Weights of a small transformer language model.
Size: 15 layers, 3 heads of 128, MLP 1536 squared ReLU, vocabulary 6007, 31.2M parameters.
Each number is 50 + 10 x the weight over its row's rms, rounded and kept within 0 to 99. Layers, rows and columns count from 0. The size before them is the row's rms in percent of the matrix's.

# down: layer 5 MLP down (transposed), 1536x384, rms 0.0366, rows 864-916, columns 64-127
# up: layer 5 MLP up, 1536x384, rms 0.0532, rows 865-916, columns 64-127
down864 101:54 55 46 58 64 59 41 47 61 63 55 34 45 46 40 50 51 40 54 74 34 39 39 61 50 53 47 30 53 52 67 49 54 39 46 50 36 50 35 48 70 54 66 50 59 58 38 47 57 50 64 50 60 72 66 64 66 58 33 37 43 44 49 43
up865 110:50 41 64 60 43 38 55 40 57 50 54 61 41 47 71 59 63 56 36 49 45 63 57 45 58 55 42 62 50 54 44 52 39 46 65 49 58 36 46 50 40 46 60 56 54 46 45 53 34 59 33 49 52 51 26 68 41 46 39 33 47 46 55 53
down865 108:22 50 53 37 58 59 60 63 49 49 46 49 59 48 37 55 44 68 46 53 45 53 55 35 44 59 50 56 56 30 53 39 42 48 57 65 32 46 65 47 52 62 43 45 63 53 56 42 58 50 50 47 63 56 59 56 54 42 50 48 65 60 65 50
up866 103:43 36 49 50 67 63 53 33 48 62 69 48 49 49 48 49 47 26 61 56 37 53 50 36 58 66 44 47 48 37 33 50 34 39 35 53 69 52 43 44 58 53 59 63 45 49 58 48 46 47 48 45 47 44 56 51 65 49 58 23 51 66 60 62
down866 100:47 82 64 45 49 55 52 32 40 69 55 49 39 59 47 42 54 52 55 36 52 46 56 61 53 64 46 44 56 44 45 34 68 59 53 51 62 55 58 58 47 49 52 52 62 46 58 56 48 51 52 55 43 41 56 43 62 37 44 51 47 43 38 65
up867 091:49 70 49 46 52 46 47 55 49 74 40 66 51 55 39 45 45 74 57 65 63 53 54 42 49 56 43 40 45 51 33 54 56 50 47 61 53 44 36 56 39 46 64 51 65 36 65 52 58 68 45 74 57 31 38 40 69 71 41 43 41 31 43 58
down867 090:47 21 57 64 48 48 53 56 43 35 54 20 63 67 68 51 52 51 50 42 56 51 74 78 39 41 37 46 53 51 40 51 51 42 54 55 59 31 44 63 33 56 49 50 51 51 38 46 49 43 61 52 46 55 48 43 62 31 52 50 52 73 47 43
up868 088:64 57 60 47 39 63 48 55 55 40 42 54 61 52 29 54 55 36 48 65 69 63 39 63 39 53 44 54 36 55 46 32 59 42 33 54 38 56 31 57 26 41 57 52 43 47 49 66 44 41 51 44 38 47 47 46 66 48 42 52 38 27 49 64
down868 089:68 46 42 43 33 26 49 72 42 40 40 59 57 47 34 42 57 57 23 42 36 57 19 43 30 63 43 65 52 41 53 61 39 49 57 49 69 40 47 50 56 48 60 38 50 36 37 35 58 47 37 54 48 47 49 42 50 36 61 40 56 47 50 50
up869 103:51 62 43 62 64 41 42 46 48 36 46 39 50 43 61 55 45 56 48 58 68 50 33 53 45 42 57 32 56 59 44 53 42 55 55 30 60 64 37 53 40 40 45 57 56 48 52 34 54 57 62 70 45 78 46 41 41 61 47 71 42 40 73 41
down869 101:44 66 46 39 50 52 59 58 52 49 37 38 62 37 59 51 61 48 59 50 66 58 63 43 54 53 42 61 62 42 63 43 44 40 73 51 44 53 48 45 38 55 44 63 39 51 55 53 52 61 59 52 45 68 44 58 33 66 49 64 36 47 27 51
up870 107:50 46 52 46 34 60 51 49 53 59 39 54 48 65 33 42 43 50 69 38 48 66 31 36 39 40 44 51 41 59 62 46 54 32 63 55 61 52 55 63 44 61 33 58 56 54 38 53 69 36 52 35 41 61 52 63 58 46 39 51 39 60 54 42
down870 101:63 58 50 56 50 40 41 49 50 47 74 34 59 63 66 64 59 58 52 52 31 29 61 42 46 41 51 44 51 54 47 67 63 68 41 66 65 38 70 34 55 40 70 70 45 46 21 59 64 57 54 49 57 54 29 55 48 70 50 45 44 38 41 42
up871 096:33 40 71 40 66 51 45 65 58 55 62 64 55 68 49 44 31 49 45 52 44 47 51 69 71 45 53 37 78 35 50 51 44 59 44 35 51 60 47 33 55 42 43 58 47 63 59 51 45 55 52 61 50 53 29 36 69 34 42 43 43 50 45 56
down871 096:52 59 61 63 35 49 48 34 46 40 64 49 52 48 40 59 54 65 42 76 49 46 38 41 43 51 54 51 46 36 46 53 50 39 52 58 68 57 50 51 51 47 51 52 57 44 66 39 44 58 69 51 48 56 55 36 44 52 62 45 45 47 51 39
up872 107:41 42 46 51 68 48 36 53 54 51 55 71 49 46 63 47 49 48 57 57 44 66 57 63 48 57 30 49 55 31 36 32 50 32 52 35 50 36 58 51 41 39 41 45 38 48 55 58 49 64 44 31 37 56 36 51 61 49 73 55 44 53 26 35
down872 106:52 57 63 52 50 58 51 45 31 44 54 28 47 64 43 48 67 51 53 50 54 42 53 60 76 54 44 40 70 62 46 71 52 55 46 67 49 56 48 63 50 35 47 54 42 67 50 58 49 27 48 42 73 49 62 49 40 47 64 51 50 35 56 50
up873 100:37 65 30 42 62 56 50 52 53 63 48 42 39 59 53 37 50 45 48 66 44 64 59 53 60 40 52 50 57 37 52 57 49 45 37 53 57 44 34 55 41 68 43 50 45 45 37 62 51 57 33 56 08 64 51 58 57 49 49 37 60 65 60 43
down873 103:73 37 66 70 49 43 58 56 45 52 33 48 60 43 48 54 42 42 58 47 39 57 54 51 43 44 41 54 35 49 34 58 41 42 59 34 43 33 64 54 59 51 52 39 50 36 34 50 35 57 49 45 54 51 69 54 37 30 59 60 60 38 24 41
up874 101:44 45 56 48 72 41 52 60 50 62 39 41 58 68 68 45 38 39 53 38 44 74 59 55 51 42 63 42 37 54 74 70 53 48 62 47 57 55 46 51 58 68 21 36 45 33 38 54 35 60 48 58 42 64 55 54 46 55 50 59 54 48 57 38
down874 106:39 55 26 41 57 35 72 62 65 34 47 49 54 49 62 40 57 48 49 46 63 47 47 56 63 43 52 53 46 31 47 35 60 30 51 55 49 48 53 57 38 64 42 48 48 57 41 45 53 42 61 65 47 48 62 58 60 61 48 57 49 65 36 40
up875 088:47 51 51 72 47 55 59 51 54 37 55 59 57 23 24 45 51 46 39 57 57 51 28 34 54 47 29 56 58 43 43 63 38 44 40 37 59 60 47 66 55 36 57 55 53 44 60 56 45 53 25 39 48 49 56 53 45 55 51 38 53 48 48 56
down875 090:44 59 38 55 46 62 47 54 59 51 64 37 38 69 64 58 65 31 44 58 49 51 42 43 41 53 59 61 74 47 67 43 38 44 36 47 34 46 45 48 40 24 53 52 51 51 51 58 44 37 35 41 59 47 52 71 48 64 64 38 53 41 43 64
up876 098:58 37 61 55 48 38 62 43 40 53 54 60 53 67 45 51 58 49 37 54 70 69 59 50 52 48 37 55 32 54 35 45 55 48 68 42 55 57 55 51 40 49 48 74 19 58 57 59 55 43 59 56 55 53 50 51 59 47 42 59 53 45 30 53
down876 105:49 40 43 45 48 44 60 71 37 45 50 56 61 62 58 31 53 50 38 35 56 53 62 56 47 41 41 52 25 47 41 51 40 63 54 43 51 50 46 42 48 54 43 50 55 47 42 37 66 37 44 62 57 49 81 44 41 55 31 28 40 58 42 36
up877 087:35 49 54 50 55 45 51 67 55 66 36 51 43 70 34 56 52 50 45 48 42 53 48 46 41 51 50 54 40 51 57 44 48 43 30 42 50 65 55 34 57 30 61 49 52 52 33 58 42 55 40 47 38 45 57 55 35 58 47 52 37 55 60 58
down877 096:53 61 48 58 44 27 53 62 56 46 41 40 47 56 33 47 61 42 28 53 63 59 56 49 41 41 48 31 31 47 24 42 53 35 38 44 48 51 49 38 71 49 53 51 38 62 49 46 49 43 56 45 54 47 50 42 38 57 51 48 57 53 47 60
up878 095:78 52 50 49 57 66 62 42 43 42 52 49 50 40 66 44 45 69 51 68 56 51 79 56 51 54 62 46 60 53 42 64 41 45 40 35 44 59 63 51 39 32 53 47 49 41 62 49 58 50 59 56 40 40 39 43 54 61 61 38 50 49 57 54
down878 102:32 38 56 55 61 38 67 43 54 61 63 50 58 41 48 38 41 61 44 39 48 62 36 28 48 59 56 54 58 64 48 37 41 41 44 51 38 64 59 64 41 59 45 40 59 46 43 50 35 58 55 48 54 47 49 62 61 64 38 51 52 57 35 59
up879 106:60 52 60 42 51 47 49 29 41 61 44 62 74 74 50 52 52 52 64 70 40 48 59 64 58 34 30 44 50 50 34 72 41 45 51 51 45 37 36 53 47 48 29 47 57 56 53 39 31 58 55 38 64 47 36 61 35 59 50 59 43 42 48 63
down879 107:43 58 52 52 62 60 63 31 42 47 54 57 56 50 33 66 45 39 44 42 50 51 51 54 52 48 56 44 53 67 70 66 49 51 55 25 50 52 61 69 47 37 40 34 61 33 51 66 36 61 49 44 35 43 50 32 59 40 69 43 52 55 40 25
up880 092:48 43 34 51 53 64 50 43 58 61 26 57 70 78 55 66 57 53 42 54 43 61 47 43 48 42 66 21 59 45 59 55 53 65 44 23 49 60 39 53 50 54 38 63 44 74 43 42 52 50 53 51 56 36 48 28 58 63 46 50 51 46 48 40
down880 096:53 38 39 37 44 62 43 53 46 45 62 43 62 67 40 56 62 34 50 55 70 43 52 44 45 47 49 46 29 50 72 64 55 38 55 43 48 57 52 40 53 43 66 64 42 58 30 39 43 36 48 68 67 40 58 42 70 54 48 52 61 53 65 59
up881 104:58 51 44 49 43 41 47 46 49 54 51 64 37 48 54 51 40 42 36 45 55 61 49 55 53 53 55 44 51 52 41 45 66 48 48 64 43 40 55 51 52 48 61 64 49 60 61 59 50 70 49 45 40 26 41 70 37 61 60 49 36 57 45 63
down881 105:48 48 54 53 53 39 54 49 51 52 48 53 65 58 47 45 63 60 47 31 29 69 52 43 34 40 69 37 40 47 45 59 33 57 35 61 34 54 51 49 42 66 52 57 44 61 50 58 33 55 44 45 39 49 61 55 43 49 60 22 61 39 43 66
up882 098:45 48 57 57 53 66 59 46 42 34 52 52 53 64 40 42 48 57 44 38 48 59 55 48 35 43 52 59 36 49 54 42 56 31 69 52 34 36 63 55 44 49 59 60 52 64 46 49 39 44 66 56 61 50 45 55 58 37 46 60 54 48 54 49
down882 104:50 59 46 60 56 60 56 49 47 46 59 67 55 63 66 61 58 62 66 47 56 51 57 55 34 47 60 49 49 39 46 48 49 28 54 55 41 46 47 45 35 51 43 52 60 56 44 50 48 61 53 47 54 40 59 52 64 53 40 48 57 46 59 44
up883 089:62 32 53 60 49 64 47 53 59 51 48 57 58 51 39 35 42 57 41 47 67 42 50 31 50 55 57 33 51 47 54 56 47 51 32 48 55 61 57 60 51 44 51 80 54 44 39 38 57 63 57 43 56 61 36 54 28 48 39 49 53 47 41 55
down883 101:54 59 37 44 60 51 38 50 71 48 53 58 43 44 50 39 51 45 45 49 65 47 42 41 57 56 41 37 56 44 42 63 46 37 47 33 47 56 54 45 45 38 54 62 52 47 50 42 45 52 50 48 35 69 51 48 33 42 47 51 49 71 39 62
up884 093:53 38 44 48 68 49 55 48 39 57 41 34 51 45 67 43 34 51 59 64 37 43 55 55 56 45 69 61 50 58 54 45 41 61 62 43 49 51 54 39 52 36 53 58 46 51 50 53 52 45 34 52 44 36 42 46 52 60 51 58 71 63 51 52
down884 095:38 40 47 43 45 49 51 38 35 30 32 46 60 47 77 33 42 51 40 39 44 50 58 40 44 50 43 53 41 46 56 36 53 45 59 59 54 33 51 66 49 46 45 47 57 41 48 46 50 60 50 69 53 53 57 66 59 43 52 53 57 47 54 54
up885 097:64 47 65 57 72 49 54 63 48 38 48 56 43 42 47 61 46 42 70 56 62 41 53 42 57 51 56 63 45 77 50 43 64 52 51 46 56 59 57 44 39 38 51 38 59 56 45 50 50 33 38 55 56 81 60 55 50 55 45 52 47 68 50 59
down885 095:45 56 55 48 36 42 43 74 45 48 50 65 60 51 48 50 58 54 37 38 29 68 53 42 57 42 48 48 43 37 48 45 45 47 50 49 65 49 42 46 42 65 50 54 64 25 55 41 58 53 84 47 46 37 44 51 65 42 33 65 50 30 44 54
up886 106:40 62 49 49 52 72 74 41 53 52 59 49 50 41 51 62 59 38 57 53 50 37 39 44 62 51 44 51 45 55 42 55 32 55 44 45 66 39 50 45 32 46 58 55 61 61 60 61 48 57 56 61 48 55 45 46 58 50 67 49 36 50 41 50
down886 104:60 35 41 37 68 41 57 53 63 43 32 54 64 53 34 61 45 51 41 40 32 53 56 44 50 49 63 37 41 38 70 46 54 45 48 44 53 63 46 54 59 67 33 54 47 46 37 35 48 46 48 45 61 42 53 51 44 51 48 69 55 63 65 58
up887 101:55 61 62 51 66 60 55 42 46 48 43 47 49 64 46 44 43 51 42 43 45 52 44 48 64 60 47 32 44 52 63 54 54 53 47 52 47 36 42 48 52 53 50 43 36 55 52 57 55 61 41 43 55 44 55 53 68 49 58 49 68 46 39 58
down887 100:33 41 57 51 45 59 50 55 55 39 47 53 35 60 41 43 65 58 56 41 39 61 44 43 40 40 74 52 69 63 23 38 59 54 44 41 45 38 45 47 36 52 62 40 54 58 52 56 26 58 32 53 52 51 57 65 53 53 47 45 50 51 44 37
up888 103:57 49 34 64 46 43 43 43 47 66 43 45 53 34 45 29 34 50 36 51 54 57 53 61 46 41 64 55 44 52 47 45 59 49 46 43 46 65 66 49 57 55 55 40 42 63 40 54 53 46 52 65 53 61 42 47 49 53 48 54 42 37 72 57
down888 102:52 28 39 55 48 50 60 48 57 38 47 38 61 65 45 69 52 54 48 64 42 43 31 52 40 55 54 58 61 66 32 51 46 44 51 40 55 54 50 43 53 57 43 51 47 50 47 42 43 45 40 43 73 53 45 33 62 57 58 39 57 27 50 55
up889 102:38 51 49 47 37 63 55 66 55 45 48 60 30 44 75 52 71 60 53 53 47 53 56 40 59 47 60 50 55 54 53 48 43 60 44 80 42 41 35 38 41 61 49 53 39 44 54 57 61 41 59 68 54 63 54 51 34 45 53 41 46 62 42 40
down889 104:64 65 57 49 63 50 54 48 52 51 40 35 56 60 39 54 48 39 69 48 45 55 58 55 49 47 50 46 55 61 47 69 65 36 53 48 41 41 59 63 57 47 53 60 44 40 29 54 42 41 45 49 47 51 62 51 61 59 63 43 58 58 57 53
up890 091:47 38 57 46 45 65 51 54 43 75 46 59 49 61 35 46 51 51 43 67 63 55 57 51 46 56 49 47 43 41 52 51 51 27 50 43 44 50 34 41 56 71 43 58 36 53 42 44 67 43 63 36 53 50 49 55 53 58 51 45 55 57 46 39
down890 097:38 58 36 46 32 79 32 46 46 57 33 60 57 46 38 68 55 50 61 41 45 29 54 42 51 48 39 62 59 40 45 64 51 59 52 38 40 48 65 56 61 37 40 63 64 46 42 52 52 46 55 58 55 75 38 33 58 61 55 19 51 58 46 24
up891 112:50 50 59 35 53 36 45 42 46 52 53 65 49 63 59 41 58 46 37 68 53 48 30 71 58 47 54 50 54 42 43 44 54 53 47 55 54 58 45 49 66 58 47 42 60 39 42 51 46 44 67 48 60 52 61 72 54 30 68 61 43 41 48 55
down891 104:37 51 33 65 45 52 53 55 46 55 48 38 73 50 37 54 58 49 53 55 37 40 61 38 25 56 56 59 52 52 38 62 53 64 57 58 55 59 54 51 50 54 42 56 52 56 57 64 52 32 32 46 47 49 48 48 76 29 53 55 47 38 53 30
up892 105:41 66 39 63 43 61 50 59 73 55 34 52 41 50 30 42 50 47 41 39 45 62 58 38 53 56 56 51 50 52 75 63 51 41 38 67 55 49 35 46 28 42 57 37 61 53 46 52 58 51 41 48 54 23 63 59 39 49 40 55 62 56 55 37
down892 102:61 38 55 52 31 47 49 46 55 59 68 60 78 48 50 43 55 49 48 48 56 57 51 56 41 51 48 55 46 54 57 62 56 37 52 65 35 52 53 66 52 55 48 57 48 30 44 35 29 35 54 46 39 65 45 49 63 36 58 67 45 41 63 64
up893 099:39 64 47 48 31 32 41 53 47 65 25 68 46 49 48 68 44 61 58 40 43 60 74 72 50 41 45 47 52 43 29 47 65 47 62 54 53 51 47 53 63 46 49 38 50 64 42 42 52 64 67 58 21 46 40 53 52 43 51 59 35 48 68 59
down893 101:63 51 52 45 55 48 40 55 44 38 55 47 49 24 34 43 54 56 54 54 46 33 45 45 65 58 54 50 57 42 53 57 55 68 65 48 68 69 30 50 63 47 69 66 60 32 54 64 59 44 29 51 52 53 80 53 30 51 41 58 38 55 62 42
up894 101:37 59 47 51 68 59 51 44 55 44 44 54 48 49 59 57 50 50 42 31 33 53 55 61 53 54 51 67 37 58 45 53 55 42 64 47 59 50 43 56 56 48 57 46 44 47 42 55 53 65 39 58 25 63 36 55 44 49 64 48 23 35 42 44
down894 097:46 59 70 48 57 41 56 32 41 61 61 41 42 59 50 38 40 52 62 53 51 58 49 25 52 52 53 41 62 50 48 43 50 45 31 59 67 50 53 65 40 61 46 59 49 52 46 59 55 57 47 44 67 22 79 56 50 65 45 46 49 48 45 38
up895 098:52 58 38 46 57 37 67 42 64 27 45 54 62 46 59 31 48 43 39 63 64 64 62 55 39 36 49 41 34 54 59 30 53 60 70 59 66 51 62 52 61 59 56 53 52 59 72 42 62 53 50 36 37 79 17 47 49 46 42 51 53 53 56 49
down895 119:45 67 58 38 48 50 49 33 62 48 57 56 60 39 43 52 57 42 52 52 41 51 64 58 57 46 53 37 42 56 64 70 62 54 52 50 64 61 55 57 38 52 49 53 55 45 66 58 49 45 40 50 49 63 66 37 63 57 41 46 55 58 60 38
up896 104:61 76 38 46 53 57 52 40 61 49 56 48 46 50 52 57 43 75 58 42 45 41 48 21 49 68 60 66 49 51 58 65 63 31 50 48 48 53 61 44 39 74 56 35 40 64 54 43 36 35 44 56 58 34 55 56 51 40 58 56 41 56 35 52
down896 107:55 47 48 78 54 30 49 57 36 45 46 43 55 66 49 59 61 55 44 51 50 50 46 64 39 32 64 33 51 40 59 56 51 65 44 64 58 52 57 51 49 45 45 62 51 57 37 57 59 50 73 49 43 48 53 60 28 56 31 52 54 47 45 46
up897 095:62 62 45 42 41 40 52 55 50 38 35 56 46 33 43 77 40 57 63 52 41 57 58 47 46 52 45 35 64 41 57 25 48 46 43 51 55 42 49 59 37 42 56 57 61 29 77 56 32 46 42 41 52 35 47 56 32 58 40 48 42 58 29 45
down897 099:52 59 45 68 53 48 56 64 45 40 47 43 64 54 46 53 52 43 61 45 54 30 54 55 45 47 51 47 55 52 76 38 50 42 52 59 52 54 58 68 53 40 54 36 37 24 59 42 51 37 52 57 58 39 46 74 48 65 60 59 42 44 54 39
up898 128:48 49 45 57 56 44 54 45 37 45 48 68 57 51 52 54 40 61 40 33 53 50 40 51 58 39 46 49 59 53 58 42 57 61 48 70 51 46 61 50 44 59 35 26 33 49 66 41 43 50 55 59 62 53 54 40 45 37 37 35 43 50 36 59
down898 125:55 51 73 39 43 36 33 49 36 60 44 48 56 55 48 39 68 61 42 50 47 46 50 54 55 42 69 40 48 50 46 53 45 59 43 44 53 38 48 48 36 43 59 49 56 46 55 36 40 43 53 48 53 46 59 68 44 45 46 48 37 41 56 56
up899 101:42 46 53 38 40 42 66 57 55 52 28 42 47 50 32 38 29 45 54 51 46 44 55 52 51 55 51 59 41 50 46 53 45 69 50 50 44 51 61 51 44 32 31 55 64 59 55 50 69 42 47 63 30 47 60 46 45 40 50 45 56 52 74 47
down899 100:61 37 46 68 53 52 40 49 54 53 50 57 44 53 55 42 58 59 42 64 62 52 49 57 45 57 42 29 69 50 70 40 44 37 63 64 48 65 45 49 63 47 57 44 41 33 42 44 48 56 31 63 73 53 28 45 70 66 47 34 51 57 56 49
up900 098:49 51 31 35 77 55 35 62 30 41 47 39 50 51 29 46 58 55 56 50 46 53 41 61 43 39 40 55 54 59 52 42 40 51 52 47 54 52 63 33 44 32 41 80 59 40 42 52 74 52 43 39 50 53 63 51 47 40 52 67 65 56 50 46
down900 100:49 59 36 25 36 63 45 57 55 50 40 43 56 53 50 64 55 60 50 62 43 32 65 43 44 45 38 50 34 37 57 48 56 53 41 54 39 58 51 41 52 31 37 60 48 37 40 45 58 28 58 60 54 44 48 25 45 53 53 37 46 46 42 48
up901 099:36 33 50 55 31 40 48 29 65 47 49 40 45 55 49 61 40 49 51 44 35 38 55 72 66 51 55 57 45 58 38 44 56 27 46 45 55 57 54 43 43 46 39 54 66 54 55 61 40 47 57 48 45 44 33 67 48 47 43 55 49 57 36 44
down901 102:56 76 55 68 52 66 50 64 40 41 55 52 43 47 44 46 42 45 60 49 77 48 37 36 35 59 62 44 50 55 66 73 68 55 59 74 38 56 58 38 55 42 62 60 54 55 61 72 43 24 48 46 40 37 53 57 47 33 61 44 60 42 72 41
up902 106:56 50 41 46 55 58 53 57 47 51 38 37 40 53 50 51 47 31 42 29 50 59 54 29 42 48 54 55 55 63 42 51 57 68 44 56 48 48 57 51 39 43 53 57 61 45 37 53 45 58 40 58 33 44 67 51 52 63 57 45 57 51 47 45
down902 101:51 39 52 63 66 53 51 45 58 47 61 53 59 52 39 54 41 65 40 48 49 56 58 51 36 50 47 48 48 53 39 57 52 48 40 48 40 45 49 52 68 50 54 53 41 33 50 44 72 34 46 43 59 39 56 51 52 50 45 40 66 51 59 58
up903 094:48 42 61 46 50 44 57 62 71 51 49 41 53 59 32 62 66 52 53 29 62 61 57 46 62 63 63 44 29 60 48 43 50 41 44 43 67 47 49 40 46 35 48 45 49 44 44 61 41 40 65 65 55 61 67 39 55 50 38 72 21 41 52 53
down903 085:46 51 55 45 53 48 59 66 61 48 53 39 35 43 36 51 69 56 59 43 46 58 50 58 63 67 48 46 24 55 40 49 54 59 47 68 47 32 25 38 55 35 62 38 64 51 58 58 21 58 62 37 71 46 49 43 49 34 53 50 46 69 47 53
up904 094:53 53 63 45 65 63 66 51 55 54 39 64 46 53 48 40 44 48 48 39 43 50 50 43 62 63 47 46 54 66 62 66 49 55 58 39 52 55 58 50 53 52 58 40 35 54 42 62 40 53 62 43 59 48 45 38 28 67 42 68 44 35 52 49
down904 095:47 76 58 55 53 58 42 67 59 47 65 31 58 50 53 65 52 43 40 58 59 46 50 49 44 41 59 55 62 52 46 40 51 58 36 51 43 57 48 49 49 73 42 51 51 41 50 37 37 76 69 47 46 54 51 72 59 46 56 49 50 60 62 69
up905 093:44 50 49 40 39 51 59 45 41 39 58 41 62 58 42 56 47 59 56 48 63 44 52 59 54 41 49 37 31 44 46 38 49 54 52 63 37 43 46 50 43 50 48 61 52 51 62 55 44 33 60 43 41 67 60 50 46 64 35 45 46 52 40 61
down905 102:51 60 51 35 41 61 66 58 60 50 39 59 37 55 47 61 39 54 43 48 49 55 29 50 57 38 44 53 38 68 69 52 48 40 55 42 50 53 64 51 50 52 45 49 66 48 54 51 41 49 42 52 45 48 70 61 50 59 30 52 53 42 78 39
up906 094:42 58 36 30 56 46 47 37 54 55 48 38 49 33 48 70 42 50 46 32 50 48 64 46 51 53 37 65 80 67 53 44 61 73 56 41 44 52 42 58 47 55 59 55 60 30 51 55 44 39 59 41 40 49 59 46 51 48 46 49 42 49 57 57
down906 094:66 34 56 58 42 58 33 54 54 53 55 68 49 69 52 46 32 54 45 70 43 55 62 50 64 44 47 63 52 51 51 61 48 46 37 51 56 46 64 39 60 51 55 53 42 64 51 46 59 58 37 40 64 67 50 41 53 48 62 62 51 55 52 66
up907 105:44 40 57 61 60 44 62 54 47 52 37 50 43 57 63 30 51 66 55 43 51 52 72 55 54 57 67 43 49 55 48 64 48 56 50 55 40 49 56 38 41 38 60 49 41 52 63 43 60 68 60 29 51 39 43 48 46 56 65 33 49 52 42 44
down907 107:59 47 51 50 66 55 44 48 50 49 36 42 43 54 45 59 39 41 37 36 46 54 45 39 41 45 53 56 58 60 42 56 50 62 46 53 37 41 58 48 47 62 30 43 47 50 36 59 65 58 46 58 61 45 61 61 62 57 39 41 28 28 59 52
up908 109:33 67 44 37 65 54 49 55 58 65 41 50 47 39 47 49 58 39 46 44 65 44 52 58 43 57 60 57 33 31 56 38 53 33 47 54 48 48 53 53 48 63 74 56 56 55 34 55 46 67 53 40 34 65 42 54 41 54 57 77 42 63 45 42
down908 105:51 34 47 80 58 41 53 47 32 23 49 47 54 62 70 44 34 51 40 66 44 57 59 52 38 46 39 57 55 43 56 45 53 47 38 57 52 56 63 38 65 43 53 57 59 55 60 49 42 74 65 62 60 45 58 56 60 53 39 48 60 40 54 58
up909 122:49 45 65 52 56 54 50 43 52 42 60 39 49 43 59 55 54 56 33 49 50 39 51 52 47 53 56 32 62 78 44 43 64 60 53 66 29 47 67 33 46 53 39 53 46 47 43 59 47 51 62 43 43 53 46 51 42 46 53 49 56 57 44 45
down909 118:57 55 48 48 59 55 43 56 45 34 63 59 48 62 45 46 44 42 40 27 54 43 43 44 51 45 27 54 59 37 50 40 53 35 39 56 53 39 42 57 31 70 57 65 62 46 43 55 50 41 39 80 60 56 49 46 58 58 49 58 34 59 49 55
up910 089:68 46 48 51 53 42 47 43 51 68 47 58 60 58 42 42 45 45 52 40 57 49 56 40 67 52 51 72 58 51 43 52 41 60 40 37 49 40 49 54 52 59 53 37 42 51 48 54 39 45 54 72 48 62 52 18 54 63 49 50 56 56 51 51
down910 089:47 33 54 48 75 40 55 67 57 57 58 73 57 48 49 46 54 54 33 55 59 61 57 50 61 21 42 31 42 50 36 44 44 40 53 56 38 53 43 33 63 53 43 39 52 49 44 51 49 37 47 48 66 41 36 60 57 53 56 42 53 46 34 45
up911 098:38 53 39 50 71 36 56 51 40 59 45 59 39 40 33 43 49 52 51 45 51 51 77 53 38 32 55 45 47 53 43 48 46 58 62 46 44 55 34 51 37 46 67 42 41 41 56 52 46 40 71 39 40 51 54 60 55 54 54 46 55 56 46 23
down911 098:50 54 43 58 69 52 45 49 45 67 55 57 54 44 40 36 36 50 38 49 56 39 53 45 65 50 47 59 48 58 51 26 58 41 52 37 47 46 49 59 35 51 53 48 44 47 60 42 67 68 41 60 53 53 47 39 57 46 54 52 38 58 34 36
up912 092:50 42 49 42 38 47 35 46 76 68 52 51 52 49 52 60 58 45 44 47 62 49 37 46 44 60 41 46 52 47 35 58 57 59 34 53 62 52 48 45 37 49 58 64 71 75 41 55 53 60 52 51 48 47 45 51 35 40 50 42 63 35 66 40
down912 089:57 36 65 53 52 41 39 55 41 58 33 49 60 59 57 59 60 50 57 59 39 42 74 36 44 58 57 34 27 35 57 23 47 38 31 46 58 51 64 49 58 56 37 48 38 39 40 52 41 53 45 54 31 48 35 66 61 34 63 53 54 44 56 47
up913 077:52 68 51 41 58 53 34 45 58 47 62 65 52 62 52 53 37 45 49 63 26 47 46 54 27 61 35 57 69 50 34 60 48 53 58 74 65 46 38 57 62 53 56 42 44 39 31 51 45 69 44 39 46 44 77 50 39 34 36 51 49 41 78 34
down913 081:53 43 66 31 53 54 40 48 75 41 64 49 71 54 48 41 60 32 54 52 37 46 42 72 47 43 49 26 69 38 53 43 65 35 60 56 42 58 58 62 65 45 47 42 35 44 48 28 40 61 53 44 52 32 64 42 42 52 64 42 69 42 47 40
up914 104:46 52 48 44 41 66 53 68 54 60 63 58 54 42 51 40 57 32 59 45 47 49 37 50 52 40 61 48 48 57 70 62 62 32 55 36 44 53 43 48 55 58 33 62 41 46 75 60 42 39 61 58 53 59 51 62 47 40 51 68 51 59 51 45
down914 101:47 57 41 57 47 40 53 43 29 57 57 65 52 55 50 44 50 53 55 51 35 59 63 61 39 57 47 42 68 51 37 29 48 57 66 39 55 37 44 58 42 44 68 39 66 54 34 48 38 42 47 64 56 48 41 32 42 45 57 48 58 58 74 46
up915 075:46 37 52 45 37 47 45 57 41 65 54 44 58 46 51 51 48 44 37 45 65 69 61 42 42 54 54 28 52 56 68 50 48 47 55 35 68 41 34 54 44 60 53 63 47 61 57 45 42 50 49 68 50 60 58 33 55 55 48 41 32 63 51 49
down915 086:55 54 29 31 47 37 63 55 37 36 36 46 41 31 44 46 40 50 49 55 57 53 61 58 67 26 49 48 50 40 51 59 38 43 51 39 60 46 48 63 39 68 51 41 46 48 49 57 58 39 45 47 63 52 55 54 64 57 46 62 49 51 38 46
up916 106:57 52 50 65 67 35 35 67 43 46 40 40 61 44 53 47 39 55 59 61 46 55 49 53 38 36 40 41 58 60 59 39 64 49 49 51 39 45 60 53 46 40 50 52 31 43 66 47 34 40 53 39 55 47 52 55 42 60 49 77 58 49 58 44
down916 102:51 44 36 36 47 53 56 58 72 41 57 48 55 45 34 61 64 44 54 54 40 46 46 38 42 37 48 36 48 36 45 62 32 70 36 53 42 39 42 49 70 38 53 28 49 61 41 63 50 50 40 51 52 57 44 61 28 34 48 42 47 47 37 37